config = dict(
    n_layer=14,
    d_model=256,
    n_head=2,
    n_kv_head=2,
    head_dim=128,
    d_mlp=1024,
    vocab_size=1635,
    activation='silu',
    norm='layernorm',
    norm_place='pre',
    norm_eps=1e-05,
    positions='rope',
    rope_base=10000.0,
    rope_fraction=0.25,
    qk_norm=False,
    attn_scale=0.0884,
    bias='all',
    tie_embeddings=False,
    parallel_block=True,
    init='orth',
    init_std_qkv=0.0379,
    init_std_o=0.0471,
    init_std_up=0.0543,
    init_std_down=0.0543,
    optimizer='muon_hyperball',
    lr=0.0129,
    beta1=0.95,
    weight_decay=0.0,
    lr_head=0.00513,
    grad_clip=1.0,
    warmup_steps=200,
    schedule='wsd',
    decay_fraction=1.0,
    decay_shape='cos',
    final_lr_fraction=0.0,
    batch_tokens=65536,
    seq_len=256,
    doc_mask=True,
    train_tokens=277100000,
    steps=4229,
    dataset='wikipedia_en',
)
Each number is 50 + 12 x the weight over its row's rms, rounded and kept within 0 to 99. Layers, rows and columns count from 0. The size before them is the row's rms in percent of the matrix's.

# layer 7 MLP down (transposed), 1024x256, rms 0.0543, rows 965-1019, columns 128-191
103:73 56 67 44 50 39 54 55 60 45 47 67 37 30 60 49 41 40 51 54 35 57 78 37 58 31 55 52 42 53 56 36 69 34 59 52 62 49 48 45 34 57 72 66 26 29 61 59 36 57 61 62 38 36 48 66 53 40 48 50 60 39 41 39
104:40 58 46 67 50 63 52 30 39 74 58 39 64 52 65 46 44 45 58 48 59 48 31 56 39 61 57 58 37 61 44 18 30 67 70 55 35 50 73 61 40 50 49 44 41 55 40 61 30 66 33 48 50 69 43 33 54 48 29 73 70 38 34 52
102:57 62 55 47 43 70 63 67 59 42 30 62 43 51 43 66 65 76 43 59 50 53 44 44 59 57 52 65 44 80 33 56 58 45 40 62 46 64 52 45 59 42 62 38 51 65 59 59 55 54 35 44 36 64 32 41 32 38 42 58 59 70 69 50
106:47 45 52 52 47 46 45 42 60 38 54 40 43 49 54 37 47 56 42 49 44 67 59 54 53 36 53 47 39 63 43 48 77 27 44 30 25 54 28 40 45 48 66 56 28 50 36 50 55 50 62 49 37 61 40 57 53 32 75 57 32 37 31 55
107:61 48 42 52 38 46 52 51 41 41 46 51 42 39 33 48 52 40 46 56 29 57 41 53 41 53 24 60 80 42 34 55 50 45 33 49 59 50 38 48 43 22 48 44 57 60 75 58 60 42 62 60 86 56 58 50 72 50 41 66 38 52 31 56
095:31 63 39 64 50 67 51 73 22 52 41 66 75 78 70 65 45 58 35 39 39 47 52 52 27 67 62 52 47 61 15 45 44 67 55 65 38 46 34 45 20 45 58 59 40 44 50 43 57 58 58 75 23 68 57 59 58 56 55 51 52 37 58 63
100:43 54 56 53 33 59 63 40 58 44 41 41 60 33 50 51 49 65 46 56 42 48 42 61 42 42 43 45 46 48 36 53 59 43 53 48 49 60 40 39 54 33 46 38 67 38 32 62 58 48 59 45 54 40 54 52 54 55 67 67 65 22 51 54
100:39 30 47 57 42 41 55 54 51 55 48 48 36 44 64 33 43 43 41 75 67 68 66 35 47 49 49 46 27 56 46 49 46 42 40 46 38 53 50 64 34 79 49 62 32 36 21 46 60 67 62 67 53 38 58 49 46 40 43 57 22 59 36 43
101:44 46 37 77 63 62 28 43 61 44 41 75 37 34 43 55 49 70 56 45 52 52 35 33 60 71 56 72 40 57 42 31 56 74 57 47 37 55 36 56 66 39 53 84 40 53 40 48 53 36 57 70 71 63 48 49 61 61 71 25 43 36 46 39
103:50 56 65 52 53 44 37 23 67 48 40 35 52 61 56 48 64 55 62 34 41 52 30 62 40 59 46 47 64 31 45 35 64 53 66 63 55 49 60 44 46 50 24 46 83 56 43 53 51 25 31 57 34 49 49 81 57 57 51 52 57 51 39 28
102:36 58 33 78 52 77 66 75 69 76 58 51 44 72 49 52 53 41 52 62 61 43 28 42 58 56 63 53 42 55 43 63 56 68 53 48 61 56 59 62 62 39 64 56 47 50 53 61 42 67 50 52 39 30 56 44 65 51 44 66 52 38 54 43
103:56 53 61 31 47 52 61 53 57 54 57 36 48 27 31 44 70 26 54 40 64 53 66 56 52 54 60 62 53 60 44 52 42 41 67 34 57 53 49 67 60 56 61 47 48 45 62 52 52 41 37 51 29 64 54 53 68 28 71 29 66 37 61 49
095:53 51 66 79 48 38 47 52 42 43 66 50 54 38 46 29 40 55 49 50 60 47 58 30 54 64 64 43 24 32 51 50 58 60 78 50 44 11 34 44 53 60 70 60 54 46 43 50 51 52 58 52 32 49 73 29 64 58 42 43 39 49 49 55
098:64 58 52 73 64 61 34 60 51 50 53 47 78 55 44 46 39 69 54 30 57 39 58 66 42 48 57 68 39 48 58 50 33 36 41 41 34 73 52 63 51 59 46 52 42 38 34 42 44 65 44 49 49 36 46 50 48 53 45 68 40 26 49 41
147:44 45 62 44 71 42 55 64 42 44 73 73 26 44 40 63 53 48 38 27 37 52 42 42 44 42 44 42 52 62 42 55 50 41 65 35 43 57 54 64 51 53 72 40 73 55 52 36 36 43 77 69 47 30 50 53 44 48 61 63 36 64 53 30
106:44 56 51 21 47 36 58 56 42 46 46 54 55 41 51 50 43 43 35 68 39 43 46 59 50 58 64 40 53 49 70 52 40 26 28 59 31 72 40 49 58 35 61 66 53 72 60 50 40 55 55 66 60 71 51 41 42 68 62 56 31 36 34 52
097:52 66 63 33 49 69 63 75 57 54 41 25 65 56 38 57 56 36 73 53 67 29 50 50 34 44 20 63 70 49 57 45 27 39 68 50 39 52 53 74 72 56 48 40 43 37 45 34 43 31 44 50 43 77 50 45 61 40 49 29 50 71 54 56
097:58 49 59 46 55 66 33 48 47 25 49 35 51 52 48 51 43 54 41 43 61 38 59 53 47 65 48 43 49 59 43 58 46 31 51 50 48 78 36 43 41 28 54 49 41 68 28 46 54 51 54 61 52 62 56 41 58 54 47 47 36 65 47 49
086:70 66 52 40 19 51 65 56 33 55 43 46 62 54 44 60 68 56 41 72 56 70 79 44 28 56 61 59 45 50 33 59 56 46 31 35 60 36 56 52 60 33 32 41 59 42 61 54 48 59 45 21 55 60 52 68 52 35 65 67 37 48 55 68
167:38 50 37 38 50 34 48 59 44 31 55 54 39 43 49 48 56 54 41 55 66 50 55 46 54 34 56 49 46 53 43 37 52 54 53 65 50 42 45 49 58 65 56 62 42 46 46 59 52 72 56 58 40 59 54 48 55 39 43 61 51 44 68 41
103:70 59 33 38 40 69 63 55 32 64 70 45 43 57 35 45 48 32 45 58 50 57 57 47 37 53 43 44 75 38 41 49 59 40 51 67 35 50 41 46 66 46 51 63 41 67 35 44 56 58 40 45 37 67 44 27 72 54 52 44 55 56 44 53
099:40 63 44 54 57 57 66 60 68 51 58 46 56 47 50 53 39 39 80 65 61 46 53 42 47 47 57 70 14 43 49 36 56 70 45 68 57 41 51 89 47 34 55 33 62 44 48 39 35 52 60 43 57 56 30 30 42 48 45 44 55 59 52 49
109:46 30 48 75 42 51 65 56 54 63 49 44 56 34 33 58 51 58 51 71 64 55 44 47 38 53 54 41 54 57 34 33 54 42 59 41 61 43 70 81 32 67 68 45 50 56 40 41 63 42 68 49 38 37 51 54 48 28 38 60 27 36 58 46
097:41 48 54 64 70 38 55 50 47 59 59 52 54 24 22 60 49 61 62 41 64 38 46 49 66 46 58 56 54 57 70 52 60 81 41 43 57 40 50 80 38 53 50 41 56 36 70 56 62 55 51 40 48 33 40 60 69 44 47 52 57 38 37 62
098:47 40 67 74 45 41 59 48 49 47 58 54 35 53 44 52 73 66 35 51 47 63 36 48 31 37 33 39 53 74 49 48 39 44 46 55 56 53 56 62 56 54 54 54 32 56 39 70 63 24 60 63 55 44 51 60 51 44 46 28 41 54 41 47
103:54 40 42 59 72 49 45 69 56 39 39 46 36 44 67 39 47 36 40 60 41 66 36 57 46 69 60 49 55 57 51 24 59 63 42 58 38 54 45 55 46 40 31 43 39 66 55 62 46 49 36 34 49 68 44 60 58 60 42 53 45 53 56 58
095:44 58 61 60 59 42 42 38 49 58 47 61 33 35 35 57 37 49 46 18 57 53 48 64 57 49 62 42 57 48 78 51 66 69 40 53 50 52 40 49 36 43 51 48 32 41 64 53 39 51 74 35 43 55 59 59 58 45 46 57 53 45 37 68
095:45 46 45 58 27 53 47 32 43 42 51 49 37 54 54 52 41 45 40 46 32 38 47 60 40 57 48 49 45 46 60 18 54 46 62 36 60 38 24 55 53 55 33 41 49 42 72 48 63 55 47 63 67 54 65 58 47 64 18 53 39 38 59 57
104:51 54 39 67 46 29 53 33 25 64 52 31 54 35 44 50 45 31 43 42 38 39 63 39 38 62 50 39 56 16 40 47 33 49 62 39 53 44 60 60 49 50 36 66 55 57 44 34 56 49 43 59 47 51 48 64 43 45 51 56 66 53 36 52
095:41 47 41 50 60 51 34 37 51 60 68 57 45 32 45 49 60 53 32 68 55 48 61 62 41 50 60 14 53 69 37 58 63 59 35 42 46 64 50 65 53 39 49 40 62 60 68 44 44 45 46 52 40 34 45 67 51 31 45 70 72 55 54 43
104:63 30 43 57 48 58 47 39 43 56 34 65 45 37 66 70 39 52 54 54 48 56 51 63 45 50 38 51 49 82 44 55 65 62 72 72 51 34 26 40 52 45 59 64 40 42 41 51 60 62 44 58 32 67 22 42 44 42 53 43 48 39 58 48
094:37 55 50 88 42 26 31 41 37 69 45 46 66 60 44 32 37 37 58 45 23 43 61 47 49 48 35 66 45 26 54 41 31 46 40 49 69 54 41 42 38 58 53 49 45 48 44 47 30 31 68 33 43 53 38 62 67 65 65 49 65 51 45 56
123:48 54 51 46 54 34 33 23 33 58 28 53 45 58 53 56 52 47 45 84 36 37 53 64 56 36 56 40 57 45 53 50 54 48 39 43 46 48 46 24 29 64 34 19 39 36 31 54 56 63 56 53 45 71 43 38 67 62 66 56 46 32 55 63
097:27 60 55 49 51 32 65 18 56 44 48 44 53 41 52 75 37 64 39 51 48 55 48 64 37 55 51 50 43 44 55 42 56 81 55 63 44 55 64 52 53 35 54 63 61 58 66 63 41 57 56 40 54 39 64 48 43 71 55 59 29 42 49 49
099:69 53 47 47 52 28 35 68 62 53 40 35 40 54 67 43 64 52 62 58 62 20 50 52 63 46 59 40 58 64 40 46 56 49 46 45 66 38 59 61 64 69 41 61 33 34 70 49 43 49 69 49 56 70 34 55 44 44 54 57 31 50 49 47
098:50 55 68 60 47 70 40 56 37 38 36 45 37 45 57 51 42 63 65 31 47 74 48 68 36 39 51 74 45 65 23 48 56 63 46 70 56 45 48 41 16 57 50 51 42 51 28 65 46 47 61 45 27 53 38 22 53 39 30 37 33 30 41 49
104:44 47 55 42 68 53 39 51 32 61 47 55 58 44 37 16 70 51 45 49 49 58 69 62 52 32 26 52 66 62 60 62 31 45 52 49 64 33 50 37 44 30 56 61 58 45 54 65 48 47 58 58 27 44 61 69 48 52 51 61 56 35 47 52
101:39 38 47 29 47 63 50 46 53 44 40 38 80 36 57 57 41 34 61 47 57 55 57 60 53 53 56 54 61 75 60 96 34 49 51 32 86 63 49 37 48 51 61 42 66 54 53 32 55 44 32 40 39 59 55 53 25 56 55 63 36 38 61 65
103:71 37 57 43 47 61 51 48 56 53 65 61 47 55 36 48 44 57 55 69 69 45 58 44 48 71 56 37 44 51 56 55 46 40 45 43 46 27 62 38 65 51 78 55 47 54 56 56 56 55 80 37 51 78 45 60 45 45 72 40 50 48 60 57
105:54 40 49 60 39 40 36 50 56 38 59 70 55 52 56 36 43 51 57 46 33 62 30 91 67 56 50 47 44 54 55 54 38 51 57 42 50 49 52 73 28 57 54 65 50 51 36 60 61 35 55 49 39 34 62 29 40 37 61 49 47 29 66 70
097:34 60 68 64 62 49 50 62 43 52 56 53 47 38 50 33 52 38 56 29 60 37 81 47 40 54 64 61 64 52 61 52 42 71 43 49 57 46 68 48 46 50 32 56 36 49 42 46 52 50 48 59 57 42 68 52 52 49 41 36 55 59 60 63
085:46 58 63 50 53 68 39 47 70 39 41 44 59 64 31 51 40 60 70 52 51 56 47 39 68 42 52 63 48 29 62 59 40 61 40 53 30 44 46 60 56 55 48 30 32 36 55 68 54 44 53 52 49 44 58 41 41 47 53 88 43 35 64 56
093:40 68 60 68 39 48 68 43 43 46 41 68 66 40 40 46 62 42 56 43 56 48 60 61 38 47 39 68 61 44 41 51 46 44 64 73 35 40 71 53 40 33 58 45 33 39 40 27 41 27 48 34 57 15 43 61 43 63 45 37 52 54 36 32
098:30 31 73 26 66 34 36 28 65 31 65 72 43 67 55 36 69 44 52 52 40 40 55 64 49 55 57 42 44 49 39 38 30 44 46 35 59 61 53 66 46 39 63 73 50 42 54 64 50 65 46 36 52 45 36 51 77 53 53 52 59 37 20 40
085:50 42 53 50 55 47 50 63 50 39 49 72 52 60 44 55 46 49 24 73 51 43 43 38 48 42 60 57 58 17 56 44 33 66 77 53 62 51 46 55 61 54 61 40 46 44 57 59 60 92 58 68 44 45 51 29 44 45 69 65 61 51 23 35
084:46 58 40 40 68 44 54 35 49 72 37 51 52 38 46 34 39 67 46 30 28 58 46 36 44 44 53 55 52 40 60 53 52 31 42 67 55 46 43 79 53 55 62 26 49 47 44 45 39 65 57 51 59 58 68 41 68 41 43 51 54 47 40 65
109:64 39 38 37 55 55 48 36 66 45 47 58 49 41 58 44 57 71 37 45 55 54 35 40 30 54 79 53 42 48 48 55 70 56 45 43 57 38 36 69 50 50 62 45 41 63 42 43 58 59 55 51 60 39 48 67 68 44 66 58 50 61 46 55
089:62 54 62 54 54 46 38 53 47 42 53 44 58 45 86 48 46 49 62 34 25 69 50 53 64 42 66 47 42 44 50 72 52 46 50 45 60 50 87 67 54 27 61 57 51 66 58 62 49 31 60 52 68 38 64 29 62 51 40 48 51 47 39 40
096:29 25 40 35 43 44 46 39 49 43 62 38 58 56 66 40 55 61 45 41 46 42 51 67 45 58 28 35 62 46 33 66 45 47 74 57 39 45 48 56 90 62 66 45 48 15 56 48 44 38 41 54 42 58 44 67 25 66 56 12 68 45 45 59
092:62 45 56 44 52 54 64 49 32 34 62 38 55 58 54 34 51 49 32 54 41 40 31 53 58 54 33 55 56 41 76 67 47 51 60 45 49 37 45 61 49 59 38 53 28 61 68 50 40 30 62 47 51 66 60 61 37 57 47 50 53 58 56 39
114:61 53 24 59 59 52 45 49 40 61 61 74 17 19 38 60 63 48 52 34 43 37 58 51 34 62 59 40 39 57 48 40 36 29 63 46 32 57 62 63 66 47 55 49 51 75 26 40 49 48 39 21 48 29 28 74 61 47 31 56 75 61 53 58
100:33 62 33 68 58 35 48 83 79 39 43 43 40 62 51 32 54 64 53 65 54 50 45 58 29 35 34 78 22 33 42 42 49 45 53 56 50 57 60 53 55 11 55 51 51 51 60 38 40 56 61 60 70 68 51 43 46 55 37 33 52 54 74 45
099:31 63 54 62 70 49 67 66 51 57 46 56 44 55 60 30 58 64 45 54 54 43 58 53 67 41 59 76 48 40 69 45 71 49 42 49 51 54 57 49 43 45 45 53 53 38 61 39 78 62 36 48 50 40 61 60 51 59 60 48 58 43 72 38
109:46 41 51 59 54 57 45 61 64 30 50 40 51 75 50 61 55 49 41 41 60 42 59 46 48 48 59 70 45 61 49 53 57 47 70 56 26 46 60 44 30 66 36 57 37 54 34 52 76 56 60 49 45 47 39 51 41 39 60 44 54 34 48 38
101:34 49 48 45 64 58 40 54 35 60 41 63 39 40 49 58 55 51 37 54 50 52 49 45 56 50 55 37 32 48 33 55 39 32 39 43 62 63 44 41 65 48 59 41 51 89 57 53 55 41 55 71 37 43 52 63 55 47 80 55 60 52 41 58
# layer 7 MLP up, 1024x256, rms 0.0543, rows 966-1019, columns 128-191
100:47 74 69 55 60 54 49 69 57 37 35 52 39 64 43 54 54 66 48 47 67 47 62 44 46 37 44 48 38 53 69 75 78 42 39 30 45 46 37 51 57 64 47 39 66 42 51 48 70 39 47 48 40 35 55 57 59 35 62 54 63 38 53 51
099:35 44 50 52 57 40 55 38 57 48 63 47 70 44 48 49 52 35 50 26 52 54 57 42 57 54 41 49 69 52 46 60 59 39 57 55 62 68 46 59 37 41 61 65 43 59 43 53 47 44 35 38 51 40 09 51 39 59 32 55 68 60 83 52
107:29 33 53 56 41 53 39 44 51 17 44 19 67 28 53 62 39 59 49 69 48 53 34 37 65 59 67 56 32 45 57 72 67 62 60 55 32 29 43 42 56 48 84 59 56 39 57 50 71 61 52 55 60 16 53 56 41 22 46 68 51 64 54 50
105:62 55 59 62 46 46 70 48 50 64 21 46 44 74 58 56 46 44 53 65 37 37 37 25 59 31 58 45 56 27 48 59 50 69 51 34 53 55 33 55 41 50 69 55 52 64 69 47 45 43 57 19 61 51 32 70 69 69 66 29 53 48 24 62
098:39 45 88 49 49 46 57 52 45 44 51 30 33 54 49 25 52 66 49 56 52 51 77 61 60 44 64 40 31 46 39 55 67 44 58 62 33 64 13 40 41 40 34 47 53 43 52 68 46 54 66 49 38 47 32 40 43 28 56 34 50 65 47 59
102:65 30 58 53 25 51 56 50 46 57 45 57 56 51 60 58 39 54 52 53 43 64 40 61 66 59 50 62 52 33 53 41 47 36 52 50 59 46 77 32 49 54 17 53 57 40 28 63 48 70 71 40 49 39 59 44 34 42 46 50 41 78 53 24
099:43 61 61 08 65 47 39 54 45 73 76 37 60 60 47 68 32 50 34 41 30 59 47 52 48 54 68 57 44 50 28 60 58 58 63 52 50 47 54 53 53 35 44 46 53 60 46 34 54 37 57 59 63 52 58 51 58 51 60 63 48 29 58 60
108:48 42 50 54 51 46 55 56 45 72 45 50 72 49 71 19 36 57 48 44 56 50 41 43 70 60 60 37 55 29 40 38 52 60 58 55 72 54 56 63 58 50 30 51 31 41 66 50 49 57 54 45 46 59 28 38 86 59 61 38 30 34 42 52
102:63 70 56 67 28 32 36 42 40 20 52 26 49 56 25 50 32 55 49 39 60 69 45 65 39 43 40 57 62 42 57 52 51 60 36 48 64 57 44 42 43 49 49 45 64 42 33 43 47 37 50 53 57 65 17 28 39 45 53 60 59 32 60 48
106:55 53 55 56 20 53 35 56 66 32 44 53 37 55 53 52 63 72 64 40 27 50 47 30 42 53 64 29 45 52 56 69 55 43 36 32 52 47 74 53 39 35 57 68 64 72 69 70 78 74 40 48 61 35 56 37 70 50 59 31 35 35 54 43
102:46 49 62 17 45 37 65 57 41 34 42 77 66 38 43 35 56 56 55 54 47 62 56 71 59 63 28 53 73 45 56 75 68 49 54 41 64 42 50 44 64 43 53 50 50 43 56 59 40 40 56 54 48 36 64 55 56 74 72 73 67 61 43 42
099:50 30 65 55 46 58 37 60 38 51 66 15 51 60 48 39 48 44 41 60 73 63 24 64 53 60 54 60 42 46 72 55 65 40 68 58 55 37 51 63 56 57 54 49 62 34 52 39 60 60 59 58 26 51 46 46 47 46 43 41 36 35 41 31
099:54 31 47 45 47 49 61 51 68 37 45 46 59 39 76 50 55 64 32 61 59 81 24 66 45 48 44 68 56 37 68 37 40 37 45 18 42 42 40 41 26 96 39 63 55 57 49 50 34 72 56 44 45 54 54 45 48 45 48 58 44 53 29 39
111:39 46 63 31 47 38 43 43 34 51 49 57 67 70 48 58 42 57 69 69 34 41 50 57 43 58 41 48 53 66 52 50 55 55 30 50 46 49 40 67 42 64 57 26 30 52 49 54 39 48 51 48 48 67 56 34 56 53 73 45 42 42 40 67
102:47 43 42 52 57 50 49 53 59 53 56 41 42 32 41 50 78 39 54 52 31 38 70 51 38 61 28 40 62 41 57 62 43 44 53 34 37 68 73 43 33 43 60 49 30 38 46 47 54 64 83 46 43 62 54 47 62 34 52 50 36 60 39 72
099:67 40 63 34 36 46 72 43 25 74 47 29 50 36 67 60 63 31 61 48 56 57 53 59 81 58 36 48 33 54 69 50 63 47 58 39 59 60 38 59 49 35 59 43 56 26 60 49 54 47 56 47 45 52 35 52 78 44 40 67 53 20 42 34
090:39 69 74 50 45 42 61 46 47 66 70 59 64 46 39 46 35 57 71 57 58 54 31 44 35 38 46 59 74 57 38 38 51 31 59 34 20 52 61 33 39 56 41 48 65 42 72 66 47 38 57 60 33 51 57 55 70 45 52 56 47 49 56 40
088:25 36 49 37 63 50 50 45 44 55 64 40 51 57 51 36 36 63 59 18 51 27 53 59 37 58 56 51 64 34 45 41 46 46 51 40 38 65 26 69 55 53 78 50 39 61 40 52 49 37 45 30 69 34 50 42 40 71 54 33 59 39 56 47
144:43 46 50 50 35 48 69 56 33 36 64 55 55 50 49 56 53 59 53 51 57 36 53 48 52 21 19 68 44 51 60 42 48 50 49 49 55 50 33 68 66 71 73 44 41 56 60 44 43 59 73 58 51 51 40 45 45 47 48 55 42 46 48 38
102:38 48 65 49 65 39 51 75 47 60 57 57 37 58 43 46 75 60 35 47 58 30 49 72 22 54 62 54 64 25 65 46 50 47 35 62 50 40 51 41 69 73 77 17 65 52 54 61 62 34 54 57 43 33 53 68 60 54 51 50 49 17 65 32
100:28 54 58 65 35 28 49 38 67 59 36 65 32 37 59 50 38 57 49 31 50 49 51 75 61 51 45 50 61 33 70 39 63 36 28 68 51 61 58 46 53 48 51 54 61 28 59 13 58 60 63 12 70 53 49 24 82 60 66 26 78 55 49 41
101:34 58 44 34 53 31 37 46 44 49 59 38 58 62 70 35 65 35 53 52 47 62 57 41 51 64 50 68 65 67 63 44 53 41 31 54 58 58 28 42 46 50 52 38 57 59 62 56 71 62 50 17 68 48 59 51 54 55 55 44 55 52 63 62
099:49 47 59 46 41 67 33 52 51 37 68 33 37 47 23 54 59 55 51 45 59 50 32 53 68 32 50 69 48 41 35 44 28 22 44 57 45 61 61 51 54 48 63 46 56 43 44 65 61 79 44 50 57 64 27 47 57 49 22 57 46 28 75 56
104:44 52 42 44 28 45 57 57 34 43 47 34 64 38 59 59 46 47 57 36 44 37 58 57 58 60 50 56 56 52 42 65 60 67 57 74 54 62 41 44 46 59 49 65 59 64 61 29 43 57 36 49 38 57 18 37 52 48 46 41 74 65 64 53
105:50 49 40 59 43 60 56 54 73 46 55 41 54 66 56 51 49 39 38 20 73 36 45 61 41 53 70 55 74 46 66 46 58 52 29 38 56 61 34 38 43 62 43 53 34 30 53 45 25 45 44 41 41 29 46 38 55 46 48 59 70 47 52 47
096:44 60 31 21 56 55 54 31 73 40 77 41 49 28 34 42 52 54 43 59 51 50 79 55 61 60 37 49 35 28 50 68 46 51 40 56 58 51 72 39 57 76 49 60 48 59 57 59 56 42 53 63 45 48 60 62 52 39 55 48 29 48 56 49
100:62 59 41 71 51 64 47 56 54 60 38 49 55 42 51 54 54 59 64 40 57 50 43 22 65 60 44 35 54 29 62 77 52 66 62 56 57 61 48 41 64 49 61 63 42 60 55 39 52 64 49 47 43 48 52 62 39 63 52 52 72 34 54 47
099:62 44 55 34 53 47 66 44 51 43 56 44 40 52 47 56 50 42 26 81 53 51 38 56 54 29 51 80 38 35 55 50 31 39 55 26 46 46 52 30 38 50 49 36 62 60 33 53 48 62 58 58 65 45 55 56 54 54 32 55 47 32 40 47
092:50 52 42 46 47 61 59 78 65 45 37 43 41 61 53 60 49 31 64 43 46 58 27 47 48 49 41 73 49 31 61 48 33 49 54 50 69 39 52 40 66 40 58 45 49 61 34 64 64 54 43 53 53 71 58 59 56 71 42 32 38 52 38 43
101:38 84 68 46 46 55 46 64 64 37 51 42 38 47 45 48 43 38 36 66 51 59 75 46 42 70 68 52 53 68 53 46 49 54 40 48 62 40 65 42 55 26 35 75 59 43 32 76 62 35 39 27 51 63 52 60 36 66 38 43 47 50 59 40
092:44 50 43 35 56 80 46 49 64 39 32 58 48 50 53 49 46 44 46 57 34 41 29 54 51 70 43 61 39 42 42 78 39 51 44 48 40 49 43 40 50 77 56 60 53 27 70 51 58 32 54 45 74 40 57 43 40 37 51 57 42 47 38 42
103:56 57 45 40 40 49 71 55 54 17 57 41 39 46 48 38 51 56 64 32 61 58 48 38 57 61 48 52 54 50 57 40 49 59 54 60 64 59 59 70 60 35 49 64 46 48 76 35 61 37 45 58 58 42 55 62 36 45 42 38 66 64 44 47
096:46 39 54 46 29 58 38 41 60 42 42 44 59 42 20 65 52 48 43 52 37 52 60 49 48 64 58 60 63 41 41 27 45 39 56 46 28 61 55 46 44 74 63 42 53 59 49 70 51 29 42 54 62 47 53 57 50 36 55 63 54 59 64 31
101:47 63 26 80 52 54 44 40 75 65 69 58 46 55 42 47 44 53 55 58 17 45 39 50 40 46 58 68 46 41 46 43 51 57 58 60 39 78 40 46 63 39 49 50 51 55 61 29 50 69 39 61 55 47 46 65 48 64 55 53 55 66 55 23
098:64 54 45 46 56 47 53 64 69 41 42 50 39 61 33 59 49 32 46 60 51 42 34 62 56 43 37 55 52 65 69 53 53 61 78 32 53 44 35 45 54 32 50 52 53 58 67 41 55 16 47 57 56 39 46 65 47 38 64 62 79 52 39 54
103:51 20 64 45 44 52 58 33 50 43 36 51 56 64 41 52 51 61 59 53 47 46 51 46 64 66 50 60 58 65 49 53 45 34 66 60 32 58 30 49 53 70 47 59 44 44 57 50 54 55 38 56 52 57 64 57 41 45 49 56 31 29 41 70
098:35 49 47 68 58 52 42 61 30 76 72 53 44 51 40 61 48 69 20 34 44 49 46 37 39 60 46 60 59 45 37 52 76 52 43 63 32 66 51 49 54 43 31 59 45 44 47 60 55 20 50 69 73 26 37 34 52 31 46 36 43 55 61 48
097:58 37 65 61 55 47 49 48 71 40 36 29 65 59 47 41 63 44 56 54 64 49 60 56 42 60 41 60 59 40 41 55 46 22 42 39 57 44 41 59 46 36 61 54 46 57 60 62 56 42 58 42 61 52 70 36 34 51 53 49 28 48 60 57
102:53 51 72 58 44 48 37 45 56 39 73 46 46 53 44 31 59 46 75 39 50 43 33 65 57 48 42 62 48 45 41 56 73 51 55 66 45 58 85 51 51 75 65 56 68 48 45 69 39 47 42 22 44 65 55 37 44 55 62 48 46 33 59 23
105:57 61 44 54 44 43 55 61 28 53 63 50 55 60 56 40 46 66 46 52 48 57 65 60 63 41 46 38 45 54 42 53 50 61 54 47 25 63 69 41 53 54 14 35 63 61 59 46 44 66 52 18 48 63 55 56 67 42 39 50 56 44 44 76
087:51 42 43 48 59 43 82 44 56 37 52 64 52 30 41 41 25 48 59 46 29 62 41 37 69 47 39 52 37 61 44 80 52 66 40 69 42 69 39 45 66 60 61 32 47 46 49 47 58 60 62 41 57 61 56 48 36 53 55 56 48 50 65 36
091:65 54 63 45 53 43 53 55 72 55 48 56 44 64 56 38 49 33 49 56 39 38 46 67 63 50 28 52 66 56 52 49 47 38 63 70 52 50 59 45 58 56 39 57 50 59 54 40 35 48 33 26 71 51 57 36 59 55 41 63 38 40 57 72
099:54 38 40 65 49 61 32 59 63 57 66 51 42 52 58 53 55 51 45 37 54 55 59 47 51 50 40 54 58 43 61 58 49 23 62 58 52 69 57 20 44 72 31 59 61 44 41 52 42 57 44 65 20 67 81 37 57 68 35 42 63 50 41 59
086:54 37 42 52 32 49 25 64 38 58 61 46 60 31 38 35 51 37 57 63 55 56 53 55 30 52 62 63 26 58 44 44 43 59 43 65 37 44 57 44 56 32 35 64 29 50 58 42 64 40 59 39 68 56 19 53 40 47 53 45 60 46 68 62
090:62 33 50 60 33 56 32 38 51 24 71 52 65 51 59 40 41 46 55 54 55 39 55 31 42 31 45 41 83 62 58 44 33 53 44 34 44 62 59 30 55 55 53 46 46 29 24 49 59 29 39 58 44 85 52 70 34 43 42 47 56 54 54 27
108:48 48 51 58 76 57 57 43 79 27 49 53 43 64 54 38 41 54 54 51 28 55 41 22 42 60 31 39 45 40 74 40 63 54 41 55 57 44 31 69 51 32 45 46 64 49 66 49 40 51 42 38 41 44 47 44 69 52 55 41 53 42 52 49
091:50 70 60 49 40 66 39 44 36 56 72 50 60 55 30 69 33 51 55 46 64 17 47 50 64 74 53 59 45 38 43 47 29 28 43 42 46 55 42 43 28 61 61 43 42 37 62 60 38 34 50 38 60 47 43 49 40 41 42 39 67 50 52 54
096:62 65 41 41 44 43 61 56 64 40 51 49 52 46 35 48 53 47 53 47 49 52 57 53 58 47 47 62 56 54 46 52 41 44 46 64 34 46 58 57 58 48 29 60 24 42 63 34 57 70 66 40 76 42 66 41 32 60 58 48 37 54 48 47
091:59 53 61 43 61 64 35 56 50 69 42 59 71 49 57 68 44 55 63 49 59 46 50 43 50 47 46 62 42 37 43 32 45 46 53 47 64 72 51 37 41 52 49 39 55 46 59 66 60 70 51 30 56 59 37 50 37 49 58 63 44 41 56 62
107:61 54 30 39 42 49 61 65 62 36 51 21 77 73 58 59 36 32 55 36 63 59 54 32 66 36 39 42 53 46 37 52 52 61 75 72 52 54 28 39 49 46 61 69 49 41 75 58 62 50 55 81 51 51 56 21 43 69 65 39 35 34 47 49
097:54 54 38 64 42 51 54 78 64 39 54 44 69 60 52 47 34 28 56 55 37 46 65 58 55 41 55 58 40 43 50 48 54 58 48 53 61 40 34 46 61 58 38 59 64 27 72 62 55 46 59 59 53 56 46 38 60 41 55 37 76 53 58 58
101:54 19 42 51 44 42 35 27 40 42 51 51 49 58 57 49 37 55 67 36 43 54 47 59 47 39 43 38 32 47 49 54 56 60 71 45 48 49 48 31 52 45 48 54 29 43 27 46 43 64 68 40 68 44 50 42 53 33 44 39 34 50 52 58
111:64 44 56 56 52 59 50 53 38 50 48 40 47 57 52 41 45 64 59 60 69 47 47 41 51 46 52 63 35 53 48 63 46 45 60 30 59 56 47 48 75 65 72 54 77 47 44 61 57 66 54 48 42 35 44 41 51 45 20 44 56 48 53 40
104:60 57 25 86 48 50 49 23 57 56 49 41 60 57 67 59 44 61 52 36 55 70 43 46 49 66 64 63 62 45 56 32 67 38 38 52 37 31 52 50 51 40 48 65 47 43 52 53 50 80 35 40 53 51 51 40 69 72 57 39 49 52 63 48